python train.py --num_attention_heads=4 --intermediate_size=704 --hidden_act="swiglu" --init_std_o=0.0437 --optimizer="soap_variant" --learning_rate=0.00898 --max_grad_norm=1.0 --batch_tokens=65536 --doc_mask=false
Each number is 500 + 50 x the weight over its row's rms, rounded and kept within 0 to 999. Layers, rows and columns count from 0. Numbers have three digits each. The size before them is the row's rms in percent of the matrix's.

# up: layer 3 MLP up, 704x256, rms 0.0502, rows 507-573, columns 0-63
# down: layer 3 MLP down (transposed), 704x256, rms 0.0504, rows 507-573, columns 0-63
# gate: layer 3 MLP gate, 704x256, rms 0.0507, rows 508-573, columns 0-63
up507 093:455535470390437430547497525507509466492543521473506574554559475396484516548578521461473529556556516574504533439516542500549502441447506536446498510407498622485443430556451525557537437495523505
down507 098:516473529458576475560519531504427514618505521529535452423400464508477647504482435520577477491488482511416437511514397579514523518476436504390585568443579599528506549490391508536505544518449541
gate508 105:531447430492616552534537555404532511552468474504443490490495545339486423495457487511529451502523578554438397520512469479510499541474483448499432470457508583545475449556540537442543481566412553
up508 104:574469542455472491422434417381525454505486508559520484507505479511445469614459494449424480436542474473489368462583466433487492499561438561501486504461535563499456512544578537505463590555491448
down508 101:426500439552575430464599539540442436534535489456493492487466489474505483541566465438562516513553558461480575477471444547520600590434500617426484513515567461474543513459510460554508393508532584
gate509 105:489646458495483467530468506541476522552585501516502488423532526468512436499495455536550453547434546498520590575527437477489545506551455495639493422503504544477518498478446424482459502502492538
up509 103:507599412522435505564476483588508503478465516473449439504433587471443471474379478459460549492474443593612517438502393480471496495549478536501486453459533519547557473535515507498492544484500508
down509 096:550543441488450570391481434428568498480394468484420578497462420535507574520457517449424558524528456412435448537579466517496522551473524555523449477613416544431467472549541556501515494518571436
gate510 099:490543570420470440486609514411443478406436519439459499452466528458516486485552465502629484524536511526530473418518552577502476456456531445589531508491620528453527524439479465447527523475467523
up510 096:541529567390465422419574501445455481478485515440414484475478487528524582545479564425468504477563458413612503435494500533512479505457461489534452567553599567495485454422476512604529490546498536
down510 098:444450531557492481490506519478493517506483508574393475468598513525469552525514482388480497531482448564537488487400445536490404498475534453464537598574458473491435492499525565450480459392613443
gate511 100:498582469518529533534516554403515591468489586588473482533551451466565465460523478501541410511477479475517542516492524485428480493454498441495498506573421487649459453549456488556479506460500546
up511 098:555477475550511533466494523499454652484483493639510453522522363552624488436462488494527462496589484576416537498503593466549541568539502550553557538507530469533484440460470616387544476441491476
down511 097:522465493469551512473468515497474504606590473518501516531446449537517503477452551535457581425483502478466627538486531493425521551502493502483590531545551556487518522431513563509512563468477363
gate512 102:544542472471494489476525432482530516515527505474441521544438470402502548477450505520522463520410410474487531608440511512504413466497515539461419502507542485488464474513480424489551490532606535
up512 097:535493492543503466527517509498463445556512531481470418502486517555535448411453558465493549535501481443475539575639447525511475525481458450473463520445437517472508465426497551476505448540495473
down512 097:440499583463489534549605491481539530544468478440557506452460505480540394484525468534537483552517506463526478481453386480421455608440517494555453540509475513573522435476527471521575536592496617
gate513 100:486468514508483465469556497505520586583469609488584311404495493604478568554503525510530499430536529469390473482510520563497472509554444498456502479458471518506458468467532477410624437468488424
up513 098:404495504500517505500566546442511437492527522513501559537430539396521548453496446456492519486431475630459581509500516506540584486560499589481582554570492559555593566538535514445507503428606493
down513 102:545512532459530535525502465452518520487490512454546485432488437529522528430474463506463507550469548519542478523494620505454527543467504472522482527487409336568496398442562472574531493515445549
gate514 104:456419477591516485450507544556542507498484554463505511480639448580481456469441458482513549574391524552470566497615530475530546470473521492536482587552476449394491500600513420470456558473528448
up514 102:470575509492444427505372495549458493488469522522479441511516569507582526511444533523511530612488475510432456521543481485545626507554432535533486509434554446532511442477481495534471489467442646
down514 100:555456484464429483461491546463462430490590447448434444627472552552555497439450492483458495522549474516451431531518549588482636505439455566521504434455473524477401444580437407460484540578544522
gate515 104:504465454486512556592533470580415570470531578482496526614540468562480483370464523447541516495484560587557516484527455533488572497578512508417480482522552477526496534514529489520466487509540433
up515 104:463543442490471533592501492508490524412451416552462522559477497550539457378481458595457585481485584435453553551488451524539561525485499470509581460495523486539387541434449513585478501536455493
down515 101:455477498555596517470443488563499410481562436581479536474505484473478600458549466551494564522478515547541554452465450554491511616455496602476502588485451487489519463415508523527489491519403499
gate516 096:511506493515513503385473447432461553564481423551436498456511487399482439466473537581445449479523520515475505499504489538530511634455469504484621496445580574512479552549551505526462555434461471
up516 093:485459421470495419509493577532488471488558469424520514596546609494562555543504491586533421484520570548568595510479461487590456517528534494510513597492469439483578567544567562486449485526404491
down516 099:516531551445468501478538473556537577545512383598538446430484492433434467419549527561525365499518527523475579406440586508567495591539569535460510508468530587505527551492480456507440499476496548
gate517 095:500532483443465524471438504336559446451496426496491514476523514393578540498507561473424409567401439455596521456533462515414504434498502548421508518518466455556480598403469576479544506472608537
up517 097:498431559488488404498628529560447494517481500457532430491514502560459468494577538442591521505556486453459496542535462526491533535614529531561489485524554439472453503507423529455509408483576496
down517 099:519523483529399512475545463507411469502410464532546493432409452545542467498422524560579582428473444574504518477522496484430491531544452430494547472559516563424451361522451384438512435462537476
gate518 099:487544486492556570428593461445490428501543547590381510523446443446552516466542486525549508505527402550554500465511501523556555536570482465464532587512556512425535560478558544503547531460393516
up518 093:505517443398492492544517439533516496626640398528410442473586416493472441453500464499485433424478567514556488534531565492463560516474460474388508435593562531564467553474497445536487490481540545
down518 099:529462490457537471511551427512462596601503514627451477496513467466442485456470451521520574471506417474449488507562483518527535473485411425436553484473481525517469469447502457523589616574435545
gate519 100:560509522587498515581489512549487489504510507432557467547545375491415606601543493403463582563469514585497461452496472430565436484451531485528508518491435474491466556535569515571494487455483626
up519 101:487512514527503494515440496500547424541549633492571508468545392506490610585544425442570568557488558523557459531479499510503524472445534451427444573556558471422501558546482464591513492516504569
down519 103:509435476472572633409523425514479514493462557619546571542540525505451500469504473476447456493492486455547463570482555485489523532487530446498529478520539606508483509528475496445504484482538475
gate520 096:553534464471474439449544478589449504397467511510475471531517431433429409464564438544521435583529469568564478485490508513466445535524518541513612525500562470529577475544457573488608512583454469
up520 096:557486561495495464405430504561547479564451533492437472535446474444543495547530443515526513488590560500559454431514490533564469513479440502525528494386493479468461443531459521553471507557492486
down520 098:540366524598499548485555483459520435431493598455461530437517560452519490537473532536498498490462547492460445511512443479532495414504515547475410476469527483472508512581468470483638591462471516
gate521 106:548485448508550491458570465564476501580494502476494491460459522589423459524513534422455486567510482597423453546507522514509410534488377443484468427536517456554498574552516484547539503559454462
up521 101:443488537529527477469598514605452484579358470448415502537553527533462563543610453517486493473517434440455457489490528442506561553504520420556455496506470488490468425516549620477535532500523496
down521 104:446444461609546460501505469479473517584432485557496554516480542566521428610592546528488355577438530562569551473501442477510485389506544412481476488485536472477518374465463477511546518584605473
gate522 088:475472459562440535430494476467447518453508544400509418487478560563521506497515508410490530469411574467477608475438437577576478429575463475512461468472573463518496473438450540508326511558532511
up522 095:532593457513523480531427492484512512471520502459460423527441477582530506460509451443464537433555584501474548493421453558550502411451435496517395438494485465514471491453445490494456526503525436
down522 095:575443481520533550518458471526564454457528529536499468433544432492517522526479430502407547375566530477493520413537447456425553526448500476568510444438484493558474466576511523507623493618594467
gate523 095:506487519564450558418491470514454503528428438428452550554545471472567461484467419553430603382591558526588534537592563496366544508483594432471523423457429557521534452524537512545536509520499439
up523 102:482561492506457429562495565430541496522560473458453531538400487491415448436446547533465438510495566510502477408544454501390486560556489462613520437484499551414475505582461489512479517447476419
down523 102:518464460487555469538548569573512472524543542453551452442447577500446476505443489465481473467467585538464558528505471449446495528449553496517607522512519534486372557487599536517466487488582475
gate524 105:492542472484495525447410415445533445530442354504463480443532439524503439446539499501491347498486560424582499477481526410576445489465467565348547500534496496411511545488587542481510457481547492
up524 102:538452390576524424566552499533497518424547442455546518509447523474531573524549549641459496565547393512536513495593442512518517521536567510439465475478482439592442509529424515481536458457466462
down524 101:493466523502575530501507526520511483476495511487534428544517545435485466504423512460532541520414492417413619472450474553533500545466455556504545463473458510485465509527578504468490467434542540
gate525 102:530476518535553544542470568473561505526506473432499461439496454543477438510551540473442516534546477526504468560528393486591515498499541491502542547562495524567520434498580486421386419400488425
up525 098:475551502396512502515543491462501423556595478448503550453608481536591481489545501521447475603570581481467544527502533525495444466527481473482545507492514534621490476416528454561536556513535530
down525 100:351554518467453576496516490447490536448494400517462537500528465449561490558439506431437489498468565466509570535561547431505499517462504529438531398463580548513369477530454536494495417575506558
gate526 094:522536465513525480537528536472488416546430584516465516514502514608482491484538503492499456466543566513570447557421495524478505481503580498537519533485450514484455449511463604497468600494553548
up526 093:448630527503498489503491532524486387527433503463538483446502512602505498443568465476542407506482500484514612493516447526510537495488528556502503498627441426524350481500531450475460490518465573
down526 094:516518579482537427483484446508520522548576494508481481543565572517498423539400433501475527525560515503465589445432569517490521482471513392520461550583488499391491444397533457513397587534551495
gate527 096:443518545499469536494558458523498551413453323492435501419518491403517507493426512457554422441522542452475536570447571428434521491581462523555480446534512481544405578575558465521497524511584564
up527 100:541508519493534508450415453551552386485488441562574612423633453590343557584451559447441497533496484475464510503521457538430389406431428396504458465526444462585521595441482499544539532450535449
down527 101:579439527541548483478516420543471492421441535571523529525601538464576491474473472473545554472529410521601550482418538488511448423458422453466551572491521478498417525482561480494426480495477535
gate528 106:508555410490461529428473492523474505462553526430477507374448529548405515555468519573493516509556462510555477473413535437526379533487533564416465357457468454464481516555522492505485530479484484
up528 097:479470497488514547507569500443494502481537502505578472514500486443428412449608611593475525546511540507576542508473430462579597446540504509555520463524467521496534523471510489555558481439502497
down528 101:513479517471481566497411389439559518501493560534554465536544429484577412569544426540490455387541583335481587575446523473517515468507543423493461428562572558466511462434608500544506518409580526
gate529 103:451495437515552510536510508489519519454505628493471577516558484533549573529483467445479600394393616461485596514506565483493521456495601573534441586497550481567492556510400482544465505521562574
up529 109:509464545511454521566471514536557522513402574626476543513460520357428530439587435529504465493458472544564507487497502555509550473398464528531528496544469548468506390471507578629476453466504504
down529 104:479495452431455501538466519521480560526477523465506467582534504390492496497483572512451533526587478491580480541485470542493553426482495494454491460550505532507481516510418485438478522449574407
gate530 095:500507444492479454573510459586546579472425483506538550429524521512507473450483531432523504497611556440546458545429503429504441493505501606504443429612512501580469551482621412458431525503528566
up530 100:444478467580568532517615490510584494503463557459564537519515503507523533514476548454535504519451526494470495494472559414500551528509542483475532473432490429451540499473492453518490510467572436
down530 098:520399534521498584496460590561401508471463423554514547452457492513502518557530503517569520513605445508427443463477454543502433444608408465492540487547520437490422516501528527462509587521391508
gate531 098:560402502497437520565397610499537546503437454468469461465443600471432503549527457413485486544508505509521484450465433481485549404500501490494466380564395460432457475534548509445484567494556437
up531 095:615462506491484504535508614508547616439512538416454505461451507570471492444452542526559527433520499516481476514481461483551470477497562517511521519458478487536513615583499507553563460502574445
down531 097:531500510493432519551452388539565575502489508562537474475491567493386548549526520498489460511491475493514499561511472520457534566532469487506591426539484497442478557504485435539609512444496517
gate532 095:403526404525440397501592446443542506547504494500570534478529503528618469475463450538598581493442528446485541534521555446471439414482516453468504446467533475530512494488494397523506562464470463
up532 101:508395557505487581493544512440532515534500508530447474430469497493585546568522505530573401457526466573514404529457552545484512508491445488522554595510466586448363496544577462542567492500539479
down532 098:482482514508511587516548418465543425530517462532491571599530458457492443432530474555543474470538560539461576442534547518500445412564406499502436465538471641501532567442528525410483454557487474
gate533 091:464404567528452409483450500481477511500487504584490494498484528416423520475512528521474568461528451565455467464529625525596610526532527551518478549423439475472538486546498460581477382493421547
up533 095:472548542546381455516432504493565451401505449450455531422515480501434471478451517458490551483559464537535490581529532490368498488572440467513416507643444468453485402470509463477476434544417483
down533 098:577543607462518503575432521526508568536527567605498589555492501486523545446445506410490453455477474519556506468469460415393511451569517495491504555542602485452454511524504527500464527424491450
gate534 109:510494472552537560498507598448505422570505378511420454530524482527483523457464502440537440506534470498467484546441464429377589429536591527480533451475523501496559540492557468531441447501544560
up534 121:509438409489447508523471518489507525514536536462411558535550547526477519402469520453444495576453469556467440539416478485499399378500464429542505525489455520511510414482394541361563512541425512
down534 109:462494535407472508499451519500392491475486443463475556582485520495468553498499481518519563569538489467503447504477431484570520470579553461448447489503494639555481459493469440484482501428404370
gate535 105:536525478539441601454484431444507530425538458472482569490513616465519537497617480534439529577473574584544534523479497459547442543445527503510558503519447499468393515538511503535423511495513480
up535 107:438531556469494560493538508478460474463477394486563481428476497527564543514472443414485516481567574437414479467518441444460470500557496521462558547514557509437559524488553490402536565479467470
down535 099:467541500469363496556523469469535508374610534484596509478452513460495463501530504541569502461576466409556573581542654430569525520469546561486508522476478479553497504449626461496468538481496491
gate536 106:415545544568595492578545514563514474510541498513463453629520469388487473496497545523455496416481498594469515491494532541585551507574530533441538572519391425499452391524449550443452490559464524
up536 101:582466534490458553460449536414516472527424476508532555506540518553497500552476520469503398510508532423501482460492523500397531537560560534606482475481499493583490535535505565507536470615448422
down536 098:551496495451422453496510562449489455509497471397563522527481570563444581530478542486524533507544552489495548445440501521469544460438549499535546490489499466560533550561460441510606528550475510
gate537 099:487509481491540433479496567484391456507420522521538372426449411454529473540390425412533392499378401551466518464586516518518431555448527456528537550539522410558452564456429556397490463549530475
up537 096:428490490519559461532439406459465516511394419496582514529556534494502500415392445473561432485409453455451419464512564584603498487458495510488519543540491418508424557392433520466478580549506448
down537 101:526618460450486487523511508541473515486501449541587437428547560517451528460483554457494389500512561470533511448531510653527541520539471523482551405529498488540479498513451625506465552531635441
gate538 091:409507466463529536612514504600470544536449461502496498532522553485470491459467488409431508473528487571550448555519549451485509569435486509464519563422545505418512552514419566530499461543581475
up538 091:558513556501543464437574513481453458437424538540500451463490470462571463501503489462553466539510405371514445489531522488427564536528527539487521469486472468523490431442528485512486525457464413
down538 097:464488523491624543471490493495488498490435604479434466514465452462474505546485462493487431438380441494560552684571491489573508531529448484425562451533550530537568486450548462456489500592454607
gate539 096:521488440446454491456486413487516465489425518462454498453521507551507453471491502443503533468484525401469572509561502478497544497509544548545609544508513570434503528496562597420498463504475584
up539 101:507573589586553389497542499536454474512432606465519551559448430566564433409514563414407515448486507433540531505455480501503572485548620553562552500485598507535542443562506603357514468494528522
down539 102:441509563583544529509519571528526569585443442484466494517579553497512576508535542487525573547550538571526486528472454505515398536468523477479563492495567511532481510570470431600566505523519535
gate540 092:561505560469457435454492507593479577496599510425517433493507537526493549598427447455464422527479514490509462493531556395513472460573465479551597403532436498526522510397535534493511496537499552
up540 096:530572565499502493457489436539503478616585564575555486466525574518463486577477371463513517556488495476500454557398623428496483514429487465498578532495499547478422519457496524495480471530541537
down540 098:524501403418580476500508486584534476426505430549543476547516550552517507519503527492464544466564505535476525558542618430444498469523500475403523486459535529591533522446489475561511484519437405
gate541 103:476506539487548521364521508491524624529570475576536449574474516490504511511518515515505510530458488534529539564442429532512474519520546537413499588458403497503555493449434493523532556482579449
up541 102:506447526448523478526450436450448368451415480543594532521543489507514515550503471507486457474576505562487409519627473489585538582497482409537491468489474448574543512459558592508552536504494471
down541 100:496476520521426510521527548533567595409531467439471479630525513475463470489432544528475512443470470428553479441566597477527466531481413507457464502581470491561427387469449561525447500516399533
gate542 094:520456413466530414419472516480503513544483572546471578500464615593499511570516530473420476590462504507509527531583399474385447461541553497549433598548545454521481490534538556530386464489391480
up542 098:523543505505590552589580472545482427426552504437508483555471543445486467529434491479505568505535415461590482471425583438561567506501392451528504464458525546478440541481484426562489530477583485
down542 099:370531498440546522429562396489443524486486468548533576458514434498382601419424421499482531501488436546466353602557523452437580538523498544518518562545548378484517443505494470512495545543510615
gate543 099:601452525604460552382590503506466478515498518461457475507485472540484504473639535575548491560452502519513499473519457620484479422621476516446477454497512452528526573471493487533542450567433482
up543 099:446524529459438495519509509486447393489487530518520517517556472447511425486466477479496549463578484462475549552485527503489457517456542476418460577458502527401576500493573446447513564551486672
down543 101:459563477569516543392618505443451457510456512534529498467507519543525523518469521512533513452559546484448515477489520445514467453435510505495462474462575577461516526583511562547484467529466516
gate544 097:537503559543499602519546482516492520512512618591454558451483511486410519554587394607520450576454455524367550579491492500460449541526463483517486507446515510464383486522523513495399434526592488
up544 095:444477522522483506529428461436519484509459528451472597606515533498425487468502564463511431472463460539379576470519441483520510520499441459503518507499504602491571548551500491428565515528551533
down544 099:490548446463585521523456453531520483489473570385470473513502446585558507416574498548518519544430441581440529394507583484549382484458449562539556478582464485461432448550582537489577439582565501
gate545 094:492509526561460436498511583559510439453524504505475483535545553502507461476560433571578606398569449410460482529363462514438430421570551500490563474524469419470511645538540428490450506454483484
up545 093:433462532570481489444516552471495461471477574456590562506446561530443468536459418536546547514505490467438441561548515508577472539532555502491612553571552442532468465562428545465469503534434528
down545 098:519588475474449474399430500457498520484528541485478532520533548484561558516538535542504557486415498450433475616478467553462477539572445546488408526633496502522447494520510502558462612502470553
gate546 097:456431547534500434482457566500440449503515509483495546427474537481466522465487403498617637494503537549525463420482464550534390472568510504468581472592602541544463582412429543447508481461536494
up546 095:457451550517526429444595502474477531574480499547466551494498527444523543540437492557555552602555558441519536523477430517503455456534520482559491598515515397565510539494550522550490576460479510
down546 098:430477488455448480465515572597480458419560459537559494448498593515516526434527518460673552507518462513527478491520462583454462500453554530563498585499486560630541543485475505438442482365567568
gate547 105:555537511499490459494508515588454553512538464489467559542536560413500495434475583443487549503483504550466588523438508497455385512515447425533474492470507510417541519481600471519511508506475540
up547 101:503480488511460491469488500475558540444518483561463464458516466444453480584480574576500614569385591451524555490558556428512539478425554538503477519495412514550424467510485352587563592500490539
down547 104:479429529525429451547561493567510534516505470444460442538548467416547507464504491508508407663482597472515547503484431449526488489488504468442478426407464466535506505487464489478520512501412524
gate548 100:477461557488504502493447502502457563474526503529466493420519593627573472459459539453502503500497507542512505480496558495564546540515566465507381532499557496579555501523481554546502484493526477
up548 100:574432509498541490519460465507393492589476471495503491499529504454507601552482533448528487467478486475462433489529577537539521460398538466394455484507497518411581527545556539572517509390469590
down548 100:481529461498514494489537502491519461462476500444485503476540441538483540447464548479493511465473486425508425471456533473492483458558537426450460432525506503463527527563473386452593557478526512
gate549 107:521491464422388458544550493454365427540507469499430497449509444447537531543424558543558529540486525488469559510547574557472493536451510526569540487520455429464535504469427505482435488488518434
up549 105:482448546495515560542519587477541538441513475418567468557546477582455512444451434426530555512434508561545444517472492486431492491405397516510500497493507399576439529541486506513523584553345483
down549 096:528476565516537510484478563558500486465424535447515449487420559500444491443498519458529432466451485523517498478403534463490519601493610517515457551523621541504490479505542532506560500446448486
gate550 092:554539490493494441446496491577388462611511479490447442557527422524559504442416529555551443497491460529465485559445430472489520511498480544547476508427548468440533378521584584456441521472493500
up550 090:532526530413596478402500549509534454547509515487450430526489398501537496528412517523573432482525421498480547470436530523486491489494540449493516539464488481550433539500447620541561447560495562
down550 101:545539534554474529479437502562544443503415562415537500520472438530485506473527485522520548565513506560505602523553632433494448470480529446438580501558530529519528591535507535552534483483453497
gate551 088:498500560528467473563477476494588423523584585559425514593470524548523415461465503499615375500585591420464521442423554448503522488520409528528534572527414500488466384570554528440449535504520496
up551 093:492450473478458388478599538510560478472600551457501488563407506502523504421516545580552477372546526458406543461484470471534522436436516510459570569507417537551436474528515431456557539467486630
down551 091:449604451569454446494536455445460551471438555576461492450564550460565447563554419576523501496486481552434538483484431563505503528488546490464389471519460493524580523499562540532562448487459497
gate552 090:550639570578449486500554489533458488568492508452479436526433497509441525552492486468566487597536498509502563505504571480570499567524491480485516523432508536538521448464446445546548451574462546
up552 092:420401545510515539533472559463422553500541524522504552486526536446514408536479440500449522429482395470442401433523427413442506345473501513469443480376450428477506477578452547511489545401543487
down552 094:557404467539479487533553459428423623491497480480473496490512523474534431505508570448530521499532448492446424538515508480392436510476511531441521466523429465561532435551456531440434480472381407
gate553 096:411487528502512532498588549569451388433563513466491542518526479501574487456505418550506582437533465463498488571556501461511465412471464520533540607528485418513538482475456517508522429570520578
up553 096:531528463559522483522474500489541552534562501578532410523463504484475571463566530444510509524514485483521570526557458461422599472497535377486506408490514438513522611517598468419481509536506587
down553 099:572482482518535526475536506512471573494517523491483531476498464541516445524497459483527547535441462542456483417456556504518505561530457562447549451502562519454491439621564397571396483567496490
gate554 097:486521528505530472483539548486476530539513440485507531589435557533484414422434518416523432480516548478571528468493482592608578507525501459500526515502452462599457495498569587499407429458518464
up554 102:505524446435430510532492473477539476501486507446494471444528483513483405427546506551472465502472510543435463500528429462460479547474524468591535558479500563409391539385459367481555517560518516
down554 099:515426438555554566526513512554384511549431502522481377571430506551500540471445464544540598529444495498502507603524578445499533499479484552564361518461538532518453488474470488523522497464465524
gate555 094:430440565501426473526496520510461484601491480493473467475456521457403508536492526419572611552459515491633390530499394459458445475489509464465574534491423485487567500411514430470459497436498578
up555 101:544530440509508498551557511568507550476498520420541522477473549560498656452508445614536438462587510545464532442469420506487446516481516535605491487520450491579567454580522608525473488497476419
down555 105:519470498542446514481497511521517506467458516479532525475482533422538476416508485540453486423546529553542540574435497495448524484489602544512553440494501560514495509510446445445473467619551471
gate556 096:513461548548453450548528554579502528525600591481441376595524554533471492432515470460484527551501622547490463530565513487441475426479540439526592568413557517494459518413543499494524507433518481
up556 097:527495564558514518372537423480493576511456449395488508486478562496537417516493441428515545507510490497546519585511497500476527511426509464529473566522560591455526555455573403477478478549499479
down556 102:405518499512512502547421425386484537414510489480442407553513414485498535514480520520525491512530375611455467458435564521477402485465471519532493427472479468480436505559518550590509454495449417
gate557 100:503523581509516546558483575485546439451503526508424478427477404554529449558513499509545552473557554594509443499496438510489503429553534444419500554370513430484521503461477572521479431436539567
up557 104:484575510524455459487416468497439577530512478493444486484499539583616539580538490501511480488532449511589440451548534554514472534558438531439442572378541530530406513404479558492531474540529563
down557 104:455486468381457478387547443452524576484499578497530460541431549497545541522529474441519552485463472489476469409461580583515535393490487481545401510487497551474530491524490414539451442543502508
gate558 091:436397460453490523466623524547409483465442448563458476514470562539486490386583517525562461550466552483434502556568477540545458497527582500462532464458513477456382423528536463462588670542430339
up558 091:528481456499505521462559554444524464512521520486452581508551521467529435470455479523480460452556536448469516605450444484529520518489502567460519481484566458526485378454506513464587551504508450
down558 090:544447544470494536435510477573427577445459386519523454532462554455435539432518507483580559516430546484548403468476530602414532438526465485502495552475456424463536523459559461409468424437489444
gate559 096:417467502576440513568401494437489550406491492503447486546594468508494479411489532524471411462545483475531449494548454454517461462471508455418477546471546536480517466531474556525436468451531524
up559 096:517502454575369540449493481565518556489464470474430463514536482491585533459512595523425559504470527480433531508486540424537488437456511519539495601503586454495467570473564421502457558413492501
down559 097:489612470456527493554415481582501482538457540521390482477487531476501490458514580415453504472481447424589474501528609496518542471516539508523506461570510543505477455528432446520489531501510441
gate560 104:548468452498620450568493512522480577453551506469540545484502537482524477449514543499360544565612492459435401443520465504506456507464523523514542520608497356421553591449446517475490454474486522
up560 096:558489527451576432511478543432522562461534539499430514582488536571528501535601532469479484538514524589507559493493460522646446427464529462450520562564471487449507465486397378457538481539509491
down560 099:546463500463416522526575632530531565523514514522505448514603551510559554526583472495470469478494530526466512562509497457592575428432459509553500493476478526566528498640517486546511528493424534
gate561 094:520502549521500487538462387492558456511521517564549463473590576376533440475533467515514509474487476515410608522554488466444427486534508505534409523501531565468570494565541539548560454486463523
up561 096:578500554625430422534483511432586454526544495535469503503452495528476543509401388426528522477520567485489488528572532568409440477412454490473548469600412519429510480552540530492526554586495568
down561 099:517481554514524504591571452489500486599507502447531509564462448506490488518499569539446478575571461436473496503500426513520480458530543555449553543536464501507473442414441574568452487410412507
gate562 118:411545484482588416453619546516627461501456558567485410497457625462452441571551415510461504484417453536452550447532488442424505475436465514443496464488556509480445534426527463567455525505493548
up562 111:578506472546498578501429326600451443522526528546521500463465464425509468415474578490487446490456482547489501547403496492390582492585542512489603477496594399511441506542481440508447569455459563
down562 098:485464494490480468595418473508507417481520570404455491456467504497480482560584548468503462536387479501524438489470459560534465481480513511494585521525549395457456507509521431534524417517549450
gate563 109:466479423420519430505396528465431391531435517495468502514486552565580541482550460459501585582492542450500575504479404482509567567533407455405536518497593532529405562517421478562528511515547544
up563 105:586469441484430468467353513530542460541569458514542513548447577593528470463446564484535471468460462489548528546499430451525510451530399582580585448489451543467529399523397509450496554515466484
down563 098:491567435467525559475499581453571515456466425569500506353564537505461523461531535518466480492452541452586515472552406432544504534583565530466500478491477456467493449463593471584541494416481554
gate564 095:606503544419534612532560539495494536491449506500535569408486503555516443516548513506528430469609492479546486531488529523503447480531546550543495537602468526422412492458571543464424395555470482
up564 098:458539526444453527456451558519467492480553559491520415531434432471426503485453469421456556528521485552439395412442424436443508546566381591569372525465543489486427484481541555470438377442530581
down564 099:513465445473549473454564544404535504514393405437446441502589522493607520572568483447531454510463484396579536492475452533412478590438573422440548413532551488508472491496417476437561498507536483
gate565 107:557502482549560582527529573466522525495579518496416486583505451509538514454508446492553519457499413527449457334574461464495447477505451539452519564465451474566566445403506564529445521547463544
up565 106:546481420514508519528476531497574540505516441520452568488539486549518467500506481461487580381458488499553520422480457421528444627515475548512490574499525402469503493483557527480461450520443482
down565 101:422509505495582517531471533517432460473513450475472535492575520541473555511421490524500462482411544577509435523415549500517525517517421502441617493520515479465491509566446557470495520494559578
gate566 105:609508452557469577562560529479538502407439511463457476419601477506460510462562471561394494565473412532527468537520583591431496509552514462498550458463447456422557507450545535533437526528538421
up566 102:610515478488524575514537485440506560481478453510410442522539498459543523486514544465542494469535534463493412488544531560466566513438488470448481438487557508533541467478446545535432484572510430
down566 099:506556519427433475401505561560548438506426445496543530579503419432565367538488496496588475469557449413449533549482535525436536437497459458555454454627544575605475520513523517467589527544471534
gate567 101:436581506518565446511458522506533501419528441503505444419560523560365458492394519520549533580477500522528546542458442528530406476576516484450605494526531505523481470496613495466468498520564560
up567 102:500521440414490464411556475526431462578589417525543502472491506451542458506575525574551503427499411586531514522587462427490597533510429484520476475574476408528495499593528524550513533481441520
down567 105:544537509488546468568462589453562452534475529568451551400502426497515368539481646492552567427488452559636439477560453478407496539498576477490563517465516500458531530431565495553477544488511487
gate568 102:555482536496510478516503548516520448463508466511458565483484520486582519538561460471473578427557467499459546550535514467534441515502565446489500495444564473488409528531575523424455660488523482
up568 109:455422453546505401432557534438400532537409537610527615441577513520425552483574478500583496536510549588470461490530524487529470488501480523496556526502575491545498474528470486495558576499468564
down568 101:487522513511439481502493464457452494524430574523522536481523474542468512439541556589475473486587483457545564501480377581547346528547526495457416440448519436510447530457394474475533501466517556
gate569 103:411552514492524481488487511540549505556483433448544515471521522609581386546515569371562498549460520441565486465432443491466436596490494387486485514431516495501513490498488616563501445605543499
up569 099:462548539499441484536614569487452493420491537484592544552449594477573468412528494504558477525408521473507508456441484609493582480443506533480502456451450473539541534481497505516429474480529529
down569 100:558500525457513580455486522518563471452463559469463459519453511599516474561510476444522493583431623514498567495459379544422578426417553474460543537501557519410473593458491447611497458462442562
gate570 095:525522540546610592436560451584613484427487456511483598521557566439490594515427433465541528550514437556600455462432584452502541389573562476542488480558403554550541465431512371538612474506590458
up570 102:477481492470576542472515418510552445381512434531477556543531512460505492528485493452471448587501469517548563506470465451446446419572526445481507490504486523522512563490498460487535514556598464
down570 099:524613476484512540444532473438482436456441511606472490527575485556397425592522469589504426509555433513504550450452502528538519457514425520462494490469529527507506416419555542483506517487528450
gate571 105:487512538469560495414472413488506537552404475424545480556440519489497490470533472453460421500462451485482531475503517454539615429551399594529459553551540427522520452580559456452561394471612420
up571 104:526432428439469520530529506494465446530579435477485451408366478480487454485494398482474557502510538489533518491492518522483395555358426428549534573475493499486462473547506474487538556471467414
down571 100:427571460427486459452424527426519413553568519357593476479478518488570493480528536527483540577430477430503475508438524546422432587528539511555436454577465446532444548578523489596485574475433506
gate572 107:429507489480593607614491471576594607553465532489520549481600500495546578465444520523511496572527507558475535599398517495513550477436500480466468523497558497591488626605568434599399499477535456
up572 101:535414403452549571583435540519544443503514534522554464516521514533461487506570483543472597426460497477445545344422558488474509423474479541447554557493486565470581560521542569462558438467502534
down572 106:487632513547439500391534526545474496554534528430543499583508504455471532440427529535519504535556524404448443437465500522622391406445514525509544473432443527394456535460595499491506461478531453
gate573 093:470499561572510540509484488549491496467538533444565456402451494589515532517450442482523588483527380554533556453475529552446481468425512451491529507536464474451450535603508496525455500511533457
up573 097:497468538480511581492598499580566415542537599520551489451404436493524490422514526574474489476462436458458507514511501568519503488490501491516500398597429559563563529445438477433468499512519490
down573 101:376472498518383568545574480471532516544504503464557443525483409473468556556488477435442498581397379446601503549466440475462514524457470507462531674564507585455487475443481532583589510433543459